Weights of a small GPT-style language model, trained from scratch on English Wikipedia.
Size: 21 layers, 4 heads of 32, MLP 512 GELU, 6.26M parameters.
Training: 339M tokens, 5178 steps.
Each number is 500 + 25 x the weight over its row's rms, rounded and kept within 0 to 999. Layers, rows and columns count from 0. Numbers have three digits each. The size before them is the row's rms in percent of the matrix's.

# down: layer 8 MLP down (transposed), 512x128, rms 0.135, rows 308-332, columns 0-127
# up: layer 8 MLP up, 512x128, rms 0.146, rows 309-332, columns 0-127
down308 101:470507535515499467514523505506471523503481494526501494478497501488499516480493475507505462487490513559454530478536473527521495500509492520489494480507499491533480511513493486557487545537529474496440524490505529519522436512491509476431511501495516485530525549526461476506555492493509532540540490532491554482473503500495490531486490529504524490474510500517519532496547483522547516521518
up309 099:547468518532510519518493500484499482474497498542520500474505520541550497513489502527517531508506502533442515489524498508526471527501531466531463512517502541494519501516543495506533516489478475515479495493447558488503517532473499523505531458519508561513484523484522498485495483514532446464441499490459506530519534517479494523503545489499487468507509531457537519545504502491481489503513
down309 107:511512501499481469493539532518487484473512526524533471495488514518449468517529495473512504509498566473489566482491556500477446464515512499472460530527448519474483473523498507527481506487493503467518500511502519488527499509477510510513486463525539519485504473496536490503442514461505479490495522479512469519511498462543470496518466524507526530508494476501455503445469465475477497508499
up310 109:519489543531525498508525519476493509529521547484506505539478486493472478500493475504492524476480453463507480494503486484491484502503490503509476503516492527563463541455481480478516474539549514512491505489537505510485533520482474474508488536497469505521520500465540468494514486478491483472476544556479526479500516513510519492544481539506500506526508530501561518559454446502467525490518
down310 102:498499479509508473523492489496488491478468499519510486492493536509520516512503506464516449536522521516485520517485523508504524519519537435492542486495450509458573492529515515463512510482433470408501517519477500488524522499488500507494510494495476457504541496467512518469495506524503507543515436491465450496480500487519493524485517519494489529494513464483479484493538497500518465503490
up311 098:524520469484523492479489463508545527489549512478495529488510500529444451465498497513452523497513470493511503506491489490516513477485461496494493504550485519545525517453523499540476472477517511540527482493547511482498465470519471501516550477488463444514455488477475486484521496498439478488503540523482501502488454484503492500501509520502499485517503520489514509455528464507468511552511
down311 095:487482500496470506525532514480467465518483511483524486521500522500534533554490530461507456491487527494517488487528505500464497502515533519521514522437516473455463473539476498477509513518507475429497520504447515513504456516485503517506476516498539529487491518510524489528511487507562502515520464493543465507505549539497503507457521510483479493525489469493493482559459514489526493478483
up312 102:534487493500477452464485489542499469485488475501490475513516498470482484505484492494476483483474502500528535492492448487491523513462531504465495522529522474473509502492565501490464460512512515507484472487478497518544513494529517577500509483504513504487532466528539508517439512506486490516514490547486513482535472483519455505516501438503478498511548559535493534485481472506523483504474
down312 096:480506485445517496525514492479495543529523454477494480515484515539527519483478500484491481509503514494512467491562490512491451496527494492502474489472494529535463514468472497531511499518550542511484500501520500488475447486463516484537508495536528468472502518467473432494500501521500504472492484560520515507488461466454471503478489514512467500505519479518519494479546465508506538455477
up313 106:486474507490503477502475501489475464545493515531496492536509517519487496549529521457507489503505464503522492462493504523500528434488482468450532526531475472525499494528467479461518534499494480544470502513484471514468522502477509511545535507453524527482524495507502512503524548513491484562546502519480476467470442463538494502500494494508506464535518473483454519474500518512499499496508
down313 101:535495521510472485475512460532495468456503488541496482505512500506519523501481487512469490489529479451508515516484523502527505521454485515538521492453512486489535495532476507488464538507499521467543494526542482545494495479512498537551475583452507494494497499535496493528486513509516526480463518486493534465514520516541499493489514518489493486533484492512507540486495536497518554441479
up314 103:501488492493504485503480495531483527480507498448490479466474468496463493510481498499530496500503472486443506462500485451478487501493499505494498536519552511496528498478526545514542497496497512517510491484550521498473495530535472528496511503498469475479502501464496545512468520490512490534467521465542514464496481520527469517521457530490537448526491426518554504472498518481523451463503
down314 099:518508527503486505473505482525526486501495470509489511515456491523567549515510491464466453473506484503530490536486500530486489512474481504512486508455497505579458467483516433498478492507485501522476494485539488508516491514487500489506532504506486477494450469513533493553501442514538516500501489487486515508490514478487501496494530460502478515534430557506511516506525473468508527498520
up315 097:518500465531518479520486504517516573469466498484520502484467510447523528499492487489469486466557519520519500451451496502543524487512536476523498499515502488512499516476502540489521494514500514491486517557551477538454461539482520484506544507509474501527507507507484514499503520465544508521488508526490483522510499496503507532524494488533491509537542526479530540487478531473447501467508
down315 091:498462501503508531470523473485528498496556490492480546509511502520493451496497522533541455534486512515523533533537480509520532526515486494498514529535445545488507511526464542492520517486520483496490480485512498498510488530495443475545501439485474484530477511507506485509535506493486549473477482514523479491475500495525525531481521507481527479465494502485548500531523479501566524532493
up316 093:489493448479497517511471518525506481472537516508501456535481478492523536512569533480515518480504574494484518488506481514516504521523482518514504529504522519512449503480520437473527512557513499486472522524487503517509473509552532487492531524496465510528466479522543528527518482506528496485512510492497492483503545522483536455476505488522494455486508495504505514512475460507512446474488
down316 088:550472515491480530463548471489523488531475543499535545482515481487476449490518543485464507525519480521492490539497508491537539491526512532473518494522487516506496465533517508521526493521463511508553501473480507518478598482509501531497470506518482526485506524496519465492530503534517479543519500510499525489500486484520495530525488465512479533524479540490533483474507501463485477497508
up317 107:503448513524530505500481536511482488501468497492507526522499488458511507516548480529480527488473523493502492464456538479478508488483525501547517452509497486475485500553497515516474500495502518479503510552464515501542497503506481505513486485499516512501467515500506548517458483455533568477503530439478473546489496476505492520489484499473525486490548444477481536483455504526476525502520
down317 109:488534482528509489546506506495494502493474490479489487480509508492476486510489541469481470466471513531527530518546498521485471493487498503451481466500511540496499491432501485532496502402489505480484508495528529506513482468484537519487495489469462494470456479527523553530458508469509467499527474460503491522528521484500502511485534534497484499493533469549538504495496532467502515524494
up318 098:515516498505507469535497464499493488511525512527486460492481444476467501536511456477511551459520483496518486506478456491478499496501508478474493485524500476516510481534506490510535500507467513566491533506506451559478464494514485535550573477456518496531516481508518552475488517504474511524507523469497488487471493521500479490465482504528502477509494464503474484513551485527509524535507
down318 091:476518508466455534477517549495487515489482504477483567493491520516509504469497537509518481541475507504473496510561492517484475508495503562489494541475485541501499516444514516504468520533540487432511497503510558458487513494500517456459460510488478480490477521492518467511495492487502492500507491527528507486525484515511500495508536478441507513467468546507524525497473499524509478486524
up319 095:514485496465448498535508506524467483500481524486507498496513524454490469537462483463473520542505482471453517503461507508495507495542569479502474475533494508546517473491508514493448501563489498499516516477500489508522508474479484493491527437493530536505502453485519496507486503453477487473476507509538493523463523510504481511538500505487459496463490532509468502506540496543498531530491
down319 089:522496525498498491475521492502520504479528507524473475531472532526471506457518514515492488457490532537560457456537498485481471532498534478488487512490467484473520486481493488518546504469493503481496553501453534505484443514470547498507512546506498465480484547528431549512480508547496525495464494516523471487487501515500481473451501497492514502522485506499513503501479483505524496501461
up320 105:501488475479458507522507505538505486513515464548514531540500472504557497502487492516495495476554502517519510522480497526534527468473517494489447529504513495543518567481485491530501457489496489450456487515494489485512470483508509498462495504491457530533518508495519494492510450526524495491475491517489507480495497524464549486438483495488504532466494531514532471513525560511511473484537
down320 107:474489517522525515505529529534531482465482494497476506481470544473445544506528514524484468506457486512573470525519492517467524537524490493456497499507483494494496474428529491496490499506525489557489527528513491533497588487496517481492504514523492502464503507525511503503496489425510516524521481503486491502477516529547497529488509503472477504503486487493484521501504505503493512507449
up321 106:513515497488471480505514478508486532457471501497485484483544507482524519509510523514512542502465496475497551501467493488543510499490485521535517455512487520481462493522502541483491471506483537508518520482511469484533496500514478503492499452546511534459528503474469496512557521479481521498479508484491484510461518517433502486524478525503469475490537473474516572557481488511534455527521
down321 092:516535535527507450500525518511442506504491488491481518486500529545538486483477567471478510482482515506503510458512484490501469529509500526513497497513497488512515477492500480479483495485558489500476496505482535514541456488484565518514509517528553505541464501489472482487481524483495491544479459517549507477500483495481477478478518565533482504525519550522494497506499467540514503479468
up322 104:506455488480514507496506504511505493485454470509535482484502478469508510511459525517534515484521540508507527487499504517566520528445478537479456502511484521502492482520461529539511470526540513485459496485492488459477519466455514476530508493487471525515513471471574504507477475494478522517477448467492506553497469481497470482533488532503474504545511514502520489513499498517448518510501
down322 107:541466505504504466489541478479534547463490516514525528491477493532532508493520530443532504537528468507516487519509503471501511527514509484505456518472525513495556519505499499506435520481468474488515469471492497537490559483433456508533464492513479517505498528487496504499546537504466534476521474519511510461513517487513494491494490481509502505505473476498462499499488505452494457534511
up323 085:508472524520526523512536529556463490479490472515524501483495510488509529523494545497503508521504465470480520531550512504444482492509525529494477500512462477548524552555499561502520479455505515517490530470503530467503503526486443518525531497525511488536524469526501483492494524499504445523515522511503467537487502510506490500497513528510522488532477510536492513518529522507451537493522
down323 090:534488503504485521440476507481523499532543519486485498530509487533525502505504543510480487483509531515525493490495494446489526499518508466493510522493485511515483460443524483518483479538511453490470516528520508561525523524548504489480475508465482510476499551484517539490504462538473501489534487549491522540511510505515479460482491498511524528464537502545483525527477513489549464520485
up324 091:505511510482490518495501481522514533514484487485540518505481451496467516522527532506523485476496461463556530533463451519504496463489499531437504482475517461521466530525509497511532463510489527551519478495493531468519512502521475493501508479473519517508542522473507512493516516512471473507495496524516551443538537533499470525494478469517479486454530524522506540480542474495520514498505
down324 097:474502505518504479534513534482465526500512480503496515474490547487539507492495523522476494546497545542498509506571520479451483522535539490544530536490484511528541444495508502491503539528491469461500485498509522549472438530490522475453519487489515472473471479504471495498505496466500478501483515500503467546528489516527496483501505499477488524521498501524497477533476534502536457517494
up325 104:546461539483499490521490486487471509520481502507491474476537508518458487513497485473503515523515468502494497481470499535435491514495513484492482501518517488475524490468482493521486474532518525511532502502465500495494499471475512548479470506497466509522528526499522509446501437506513448495516485550489473502482529532476507476438495525543523478525549500515469508520444488518487479524559
down325 099:485529471509522499494493510533514506465449511485465507514463493515522465512473468515490478513528466529496512530529555496502469451503458491526459529503499519523485555471512486477485507476493490502511469458522543526494497563492478480507505518498514503456493460521435534541512501526496506520489496463478546498467426513515494514526511495488525524489489525471517519526528494497506492498503
up326 101:510486502502544483491593463533499491500505510497496457483531448493540497494499503497552516453471506520468466510500504459514537487501470500479498507519469532508509504497541471503508555487461540477482474507488509499481454522491527474527490491499500478516564493479524507486527501492493492504541480500527506462528492521506529512473509485525519487504485483485474463548490482496515500434524
down326 103:529499497500533535503427540467495502508487485496512568489458511498494491516489497469466482500523462434508538496516528508489517506508506516520490515501517490493540507483488521500484483525541448497500505548499500501457520475496495488510478513467450519485495536466496512486522498461529539528514540500496447518500510498512460517511531466493503484489506519490494544487557507501441492535526
up327 102:527518527506476448563513466533541506532486508512522512451493429520471452480498491502504514490573496474496487517492482497512498497486528525480514527492484497529510482519513456510493480512516528502482528516569490523523518481515471495503490523510501504512537490517520513509513494430434469497493523500511497502502503504458526530486479503541534502493518507520528535459488515514464503506480
down327 104:494526454475490510466544452501456503445557483488506445520482529485504509478491478455508510505517496510516483485511485511522497514496503505500521524464522513511528494497512523507440478491468493432522476524483509480477485494528493504502486513542515460445489481536474475466482534526498481512495483568490496490495478468473489487485537485470443502468480494487480534495491538487511513490478
up328 105:528483504559451518498451468498492502509477494493461515489532537505492508508493497471517489520500515514508510480490495498519476472477504506538530529547511521531489480509501455483470481501447504489527481499525499509510573559533492487458485473482513470528492519492470476514510490478506502496539445510515500503552475466472523497520471467512505515480562526517535478482493452479492508486536
down328 103:517493492490514513509505541486449511524520526473498533509496510554564488507502513468516453527505540501511475532476532498445476476544456499550500501480494472513481460497504492498463517494489496493499474466508517474502450483473487445521488534462512467467486469521514487545519516509510487516543474488523502527517506490484483491525553466478537509470472489531492488514496501519504483457471
up329 102:529480485476495546517487515504465515522485534462531503523478498535498573510532440513460502530520485530532469466487485520536542463488468465470524493510485509490476511507470470528477480484488497510478521510491495529508469487490537498514502501493495471541543444508487478467492478470480518501517496564541489500506515532521497469494526466475522489493509505476508509499500446508473465507532
down329 096:444492501558500448476515485474520504468514509505496476478509499483527485510492533443504499454484530459514529521524474509461460523488513540507456499456528483537465498515479501474513481510486482506501496501533534507488453509537487450460516529492481534466466532503498532518528512511525489488476500458472492478477488471500458535499515538503479504493495490541539465514499526508482497518473
up330 105:496482510483512523495485529492497553499512498498511512525551494495501466543476514524520510474509484496490482499535531500484516470514512487549474507525489486498506473504454515528478492526505524552472468550463456539486513509505483536475488488502462462522494513559508491445493473484484514491464486553486530480512489455545459492484511481454481488500525504449483518529498481511531457525491
down330 114:511549486537484495504504498480471534522480499494484458497482487468514526473504503477501522527523532497513552523527426519486539502455504509493553499496472516505489504496556520480537537469524451479519503501521530489517561527530555497510507475491502534495522498493506505511499508493516489475516494486519480483526518534542491468487484526548534511513494506516527483455509524519524534476453
up331 093:516507491525489462450473492481496564519502560476523465515531538509506456477470504483468466465521507485482492539505483508480525509506507529471457511539497456475487477517520518555556461505477484500489473482506503473519518513514492518506486440454488512453512523516483507489473488536505473492499516517497489496484541511490495503529527483501498482497546474513480483518463498447474472500484
down331 092:512508499487489507525507514448473463531535528506484528484458508436516521489485499498550466525476528533485502529524486494535472468530479461467527488479502493559513492451484452493475543494536495537484527456514513509479518473460517466486499507508508494504504502491449492496544525473486513521519476528518539500500496464490528498497470535513486469473466501487526490497508525534540511498526
up332 096:539505515516452475494513461468475512514510542485489501513533482490527483476465522493515499529525494488518539509506532502507500525472524529528536519521522478513490512516512469470472561513493511523494527517508517573504500483502493487536472477507554477529502527503520468492513522493508457508456506548478549482514452511519544537522534469473535492504528465479508544511508479472524484496483
down332 086:472484499526512534519520499506506513468479505456461468496474544464517499549505495507489467495542508487510485486543488473508454508528484442496482548449515490480480512500499527463485460509494518492499518484482507490451518461482476441504500498480494482506483461486511538525513521493473478439508509497521532520480498472535474506498501509494472471521469510452487517520474504516555508508443